Each number is 200 + 30 x the weight over the matrix's rms, rounded and kept within 0 to 999. Layers, rows and columns count from 0.

# up: layer 2 MLP up, 384x64, rms 0.114, rows 152-176, columns 0-63
# down: layer 2 MLP down (transposed), 384x64, rms 0.114, rows 152-175, columns 0-63
up152,139,222,240,174,201,194,209,219,220,180,262,216,204,165,180,187,217,234,176,230,151,185,213,166,263,217,184,116,207,169,222,203,203,234,209,233,215,251,242,182,179,232,161,226,190,200,185,184,162,219,218,244,210,226,182,191,199,224,212,224,225,161,250,179
down152,224,234,210,234,230,215,219,135,194,177,201,237,274,174,215,242,160,231,221,210,128,229,243,213,194,230,182,215,238,186,162,227,229,221,232,199,263,198,202,235,203,219,258,171,215,155,213,167,210,176,225,189,186,204,207,214,209,202,183,208,177,205,145,208
up153,185,194,190,182,185,214,167,233,174,217,231,228,231,181,203,175,216,195,252,197,172,204,192,192,202,216,204,230,255,195,192,220,205,198,167,222,219,149,201,183,161,230,171,174,174,236,160,206,252,245,200,191,149,237,215,215,194,178,183,175,217,232,198,225
down153,222,216,193,218,203,153,268,208,186,184,154,176,174,223,205,241,169,176,153,201,222,226,240,225,204,169,211,179,154,180,226,147,195,202,212,223,203,180,188,179,232,181,189,196,213,164,222,210,187,242,225,192,182,215,229,229,222,208,245,237,220,172,236,154
up154,159,159,204,194,212,205,135,217,214,200,213,268,220,218,165,136,152,146,165,188,232,299,172,113,195,226,177,127,172,147,167,181,226,222,186,175,179,170,217,224,196,156,148,210,156,189,183,199,163,136,204,191,191,178,186,149,219,167,174,148,207,219,143,169
down154,198,177,124,224,140,254,189,185,189,153,227,249,178,287,189,170,227,211,162,193,134,228,135,197,214,211,226,186,149,222,249,157,199,195,208,182,221,179,167,146,284,144,149,220,95,221,232,232,235,241,215,303,196,196,200,200,163,188,212,218,221,155,190,196
up155,205,161,211,217,250,217,171,187,169,217,197,194,204,224,221,208,198,203,237,208,217,207,194,230,262,197,221,175,221,205,179,212,218,187,198,202,159,206,223,165,189,200,175,182,165,156,195,241,189,192,207,207,189,185,179,213,175,213,233,218,199,154,201,217
down155,154,153,244,197,210,218,222,170,220,238,185,171,179,198,191,191,177,138,173,201,209,187,260,186,167,185,150,183,148,245,196,187,187,182,207,179,243,207,179,188,202,168,212,175,199,199,204,200,201,197,186,174,195,213,182,149,186,189,234,219,199,222,202,161
up156,191,154,157,180,216,188,216,136,211,210,225,186,229,207,200,199,166,209,173,219,156,162,213,228,191,191,181,138,204,195,225,173,231,190,203,178,193,224,173,231,229,202,192,188,180,176,147,226,203,191,190,210,189,177,196,196,182,155,228,169,154,238,201,187
down156,255,290,270,208,190,210,175,290,240,225,164,215,213,199,222,177,191,174,178,184,231,221,200,213,229,218,203,238,196,217,135,226,97,220,205,255,227,205,194,191,175,209,213,178,151,160,226,187,209,174,216,174,169,233,229,203,168,209,213,198,203,228,236,157
up157,244,219,174,162,194,152,177,168,172,239,198,157,206,249,227,134,146,169,170,168,199,171,153,242,244,168,131,177,198,198,225,245,154,164,206,203,189,214,168,167,169,212,206,213,154,173,189,201,191,206,185,204,174,226,215,182,199,196,153,174,168,223,146,176
down157,157,202,219,179,155,213,206,182,207,212,186,214,173,217,128,156,237,132,202,210,181,177,205,178,183,158,178,172,205,149,238,202,184,196,135,172,189,138,256,225,166,223,188,149,196,219,203,174,194,180,164,170,138,158,209,174,166,213,208,170,219,233,168,188
up158,239,245,152,167,166,199,206,220,184,202,230,200,226,162,168,235,177,227,190,179,154,150,235,188,170,229,174,195,179,217,204,166,161,152,197,205,168,185,174,109,229,249,168,217,187,195,238,225,197,209,124,223,216,192,189,203,166,188,182,192,190,155,151,201
down158,183,182,108,193,154,245,161,227,208,165,190,186,204,213,170,222,234,198,212,210,197,186,222,163,154,217,221,187,167,180,205,222,188,213,203,171,185,250,167,184,256,156,197,229,215,256,192,246,191,188,205,140,268,218,148,164,242,197,240,183,207,223,185,207
up159,204,186,226,195,261,182,201,265,182,250,257,205,196,210,254,206,236,156,199,194,227,212,193,199,182,219,187,187,182,178,166,265,169,136,218,212,209,190,207,251,147,223,182,160,189,193,203,203,188,155,187,235,158,218,217,152,207,228,209,174,203,156,248,219
down159,169,233,158,229,166,189,199,174,203,171,129,152,220,194,210,230,201,240,216,201,195,183,174,169,185,209,180,241,180,219,172,190,168,236,240,203,224,249,191,190,229,158,226,188,166,175,175,246,233,187,189,187,192,179,234,237,177,185,204,188,186,237,157,180
up160,219,182,201,199,185,174,211,208,194,230,201,288,191,195,168,201,185,174,221,176,134,251,224,171,209,173,135,218,139,173,185,222,183,206,234,202,259,173,228,186,199,202,129,198,168,117,148,150,208,191,214,245,208,253,190,216,200,224,231,151,228,172,245,204
down160,176,166,260,246,146,205,164,154,280,261,225,166,257,184,159,204,165,183,143,195,186,163,193,180,190,146,138,221,188,226,136,286,207,147,197,170,247,207,232,165,237,206,235,181,162,138,182,170,245,242,196,189,210,234,223,236,204,237,239,194,212,200,194,158
up161,241,165,187,224,262,174,200,186,178,181,147,166,231,218,256,202,258,232,212,216,171,232,212,199,227,215,223,221,229,208,145,256,200,177,168,196,172,180,178,204,208,200,211,202,195,223,180,167,236,247,196,211,207,193,212,174,206,157,240,178,137,245,156,210
down161,181,250,183,255,165,162,176,230,209,177,228,199,237,216,184,219,177,159,194,197,180,220,200,162,156,176,183,190,154,133,219,187,220,232,124,173,218,172,187,219,168,240,176,174,235,230,143,217,189,218,196,221,239,204,162,150,229,181,244,196,240,196,182,184
up162,171,177,211,177,251,251,190,222,195,197,175,201,217,181,194,228,223,207,195,217,179,219,199,211,193,224,197,189,252,167,190,219,227,200,195,243,144,191,210,162,198,218,136,151,208,209,167,243,206,280,178,246,166,236,196,135,221,201,198,264,246,167,238,213
down162,237,212,193,213,152,171,172,229,200,202,230,190,170,218,192,183,201,160,164,178,224,197,211,198,195,237,179,170,214,231,198,173,167,187,231,155,250,176,200,187,237,172,240,244,204,223,179,177,208,188,181,226,224,202,220,209,242,211,182,154,178,229,153,202
up163,178,203,240,247,217,233,208,201,206,205,204,221,211,227,210,215,201,218,214,206,244,231,227,208,168,193,219,215,155,213,183,185,222,221,229,224,188,150,227,218,162,234,228,166,213,176,204,130,200,178,176,230,248,246,218,203,255,223,212,226,234,185,169,192
down163,231,177,232,230,233,200,176,244,239,237,190,209,222,147,193,218,208,226,181,183,217,178,226,208,236,188,191,213,162,208,182,143,211,206,190,216,159,189,155,235,186,217,201,221,229,188,187,194,178,215,141,186,231,179,195,202,225,227,202,209,158,247,180,192
up164,208,239,193,205,165,205,187,230,171,199,183,159,221,208,199,193,202,168,197,169,180,204,159,186,224,206,264,184,188,168,206,253,177,173,203,234,218,166,132,178,214,186,230,158,166,150,230,224,193,201,196,161,166,213,198,161,168,177,142,218,231,196,166,173
down164,165,113,167,219,208,237,220,134,246,197,217,169,182,220,168,209,142,207,179,218,205,175,198,207,187,176,207,219,194,210,239,164,238,260,196,141,191,207,195,187,172,187,142,197,212,220,155,176,164,222,216,228,247,203,192,189,217,221,238,221,176,214,227,211
up165,165,234,224,223,185,236,160,179,194,173,180,179,258,202,187,236,253,159,185,182,178,205,195,174,207,190,213,173,230,161,162,200,167,181,231,215,215,220,224,201,212,203,175,194,172,185,198,184,243,192,173,194,218,170,179,182,188,181,197,161,244,171,184,199
down165,213,142,178,162,235,166,248,198,178,226,222,165,188,213,180,165,169,159,150,190,227,166,238,203,188,194,173,197,186,218,197,219,181,181,185,205,175,185,140,165,203,212,167,200,181,232,180,206,223,221,210,196,146,222,182,217,190,226,185,207,171,200,190,187
up166,143,201,137,176,103,196,222,226,151,173,209,180,190,229,173,168,180,157,236,158,183,221,171,128,166,184,168,165,153,166,164,175,193,156,233,193,185,173,169,218,203,163,269,230,153,148,186,251,243,124,239,149,246,243,191,178,152,153,154,166,155,198,200,243
down166,176,236,204,242,202,178,162,249,248,264,192,221,248,222,213,162,270,112,208,152,162,217,222,204,174,216,171,215,157,168,199,285,271,196,179,283,204,180,177,220,290,271,183,247,176,194,172,251,230,199,217,210,253,231,257,102,205,206,177,210,159,150,249,334
up167,210,252,237,235,165,167,194,172,198,204,186,240,190,175,201,163,187,181,174,169,178,198,148,188,217,169,231,188,197,256,161,238,162,212,181,202,156,210,216,196,183,216,231,179,163,199,204,224,219,202,207,199,198,195,249,223,170,214,232,222,199,200,212,217
down167,229,206,182,193,234,202,212,203,234,256,217,199,252,197,208,258,231,165,190,194,197,124,222,214,218,205,198,171,162,198,191,206,172,176,190,217,242,207,198,223,208,198,206,203,222,211,180,214,151,210,220,92,175,262,220,152,190,181,206,188,216,183,213,223
up168,190,240,161,276,220,219,237,186,168,180,232,191,200,187,192,176,180,196,213,131,197,164,248,202,197,231,180,194,273,159,167,203,184,222,162,213,182,147,131,209,211,233,193,191,142,191,191,210,248,216,227,185,256,226,165,181,216,189,195,265,208,224,247,229
down168,208,230,156,267,221,189,183,157,218,230,146,195,213,185,184,227,269,209,250,256,162,160,191,201,152,200,182,191,138,182,222,249,200,203,224,162,202,200,143,201,204,179,182,216,231,167,219,255,172,201,217,182,218,222,162,233,244,152,183,224,198,209,166,164
up169,212,237,193,201,207,184,221,195,215,207,168,212,188,187,171,205,203,205,194,168,185,159,116,210,155,211,186,190,186,201,210,211,237,243,236,180,235,226,192,212,196,170,193,169,187,136,173,226,190,223,235,226,215,216,255,243,206,188,204,214,190,200,195,226
down169,192,151,184,199,222,221,209,174,194,243,225,205,208,210,203,176,185,194,216,233,215,183,256,189,249,203,205,192,163,170,189,190,179,181,216,239,207,209,177,161,185,217,182,180,212,222,216,160,222,215,198,173,176,213,194,205,207,210,177,216,195,209,192,186
up170,166,189,136,236,216,167,148,150,211,152,184,183,171,252,231,151,193,160,193,229,145,227,187,162,218,192,200,158,201,194,182,241,167,205,230,252,200,166,243,233,209,124,192,175,184,257,223,150,186,231,239,245,189,174,228,169,247,218,152,213,224,221,173,211
down170,223,182,206,174,218,244,180,207,184,182,259,219,206,151,202,201,228,174,134,209,202,154,149,183,250,200,202,102,242,223,160,166,241,172,188,224,165,203,249,251,209,186,169,255,171,241,223,204,240,211,207,211,155,203,195,198,200,216,271,215,216,209,160,240
up171,196,218,163,190,205,244,159,179,218,191,206,197,224,236,231,167,192,164,170,222,196,185,227,214,188,224,190,209,198,248,216,212,252,213,171,223,220,149,215,241,207,193,178,191,174,224,175,197,189,188,168,221,199,213,143,187,178,196,180,191,217,210,205,197
down171,196,127,193,207,225,157,231,167,224,189,194,178,194,125,214,246,207,228,167,144,186,168,164,189,207,196,187,228,158,185,204,175,190,154,213,226,168,234,173,199,164,158,183,188,229,173,204,192,194,220,218,151,209,198,226,178,190,207,224,172,149,177,162,199
up172,280,196,184,209,151,182,195,250,179,248,195,227,217,177,182,168,166,149,197,170,199,194,282,202,177,211,148,173,197,190,168,190,184,212,163,196,192,123,258,197,229,213,196,154,241,188,189,203,176,203,192,215,195,216,177,211,187,224,285,230,202,261,192,198
down172,150,177,171,152,197,202,217,215,171,201,194,188,215,240,228,207,230,233,205,225,195,234,151,200,178,161,184,181,200,189,224,224,194,144,232,174,243,221,219,226,184,166,223,234,136,215,196,200,177,158,170,169,220,152,222,233,256,215,212,195,186,180,202,174
up173,201,210,174,219,282,232,210,268,209,207,218,230,204,214,230,245,254,224,169,160,221,205,238,220,148,236,180,204,218,221,176,193,153,212,202,253,195,208,220,171,174,217,175,208,166,183,209,252,225,260,171,235,127,235,215,180,189,197,239,154,208,226,242,210
down173,203,182,237,177,205,164,170,168,186,223,216,217,204,214,216,244,194,209,182,214,195,223,158,209,185,202,194,196,219,237,140,254,184,193,207,224,197,186,202,259,217,143,200,247,230,217,167,220,208,212,188,210,200,169,172,162,241,213,186,170,189,224,166,214
up174,172,222,192,179,223,187,186,210,191,172,200,167,212,193,221,173,232,183,241,176,164,200,176,223,204,181,207,172,244,195,196,211,206,204,219,222,123,234,187,207,216,181,222,255,234,197,176,213,199,170,188,195,248,162,170,202,207,179,216,199,175,197,209,218
down174,197,184,192,187,189,171,209,179,225,207,191,201,173,195,157,235,164,159,180,192,230,184,238,211,210,179,167,182,191,190,184,141,176,206,189,194,209,170,191,174,161,261,178,187,185,226,207,184,202,190,188,195,187,237,211,198,188,181,197,223,184,185,223,178
up175,180,142,187,186,237,154,197,151,204,178,224,239,214,162,252,217,173,222,228,204,246,184,193,212,219,181,210,219,214,174,229,205,222,193,215,215,169,242,223,187,200,216,259,202,159,157,196,184,205,209,200,237,256,240,201,304,198,166,237,172,183,221,208,189
down175,227,165,175,177,237,179,167,180,205,226,231,214,203,170,170,249,214,187,202,186,239,169,210,247,222,223,159,147,210,225,196,194,213,155,167,202,184,168,198,196,160,203,204,194,170,228,159,229,185,163,237,230,220,217,133,205,248,240,197,223,218,204,244,169
up176,182,245,252,237,189,170,193,260,198,248,192,239,241,204,189,213,129,228,215,192,164,199,224,202,188,218,243,166,206,184,206,187,177,264,205,159,241,161,248,246,139,185,215,231,178,184,183,225,225,218,165,189,184,262,213,188,151,147,176,196,201,166,218,180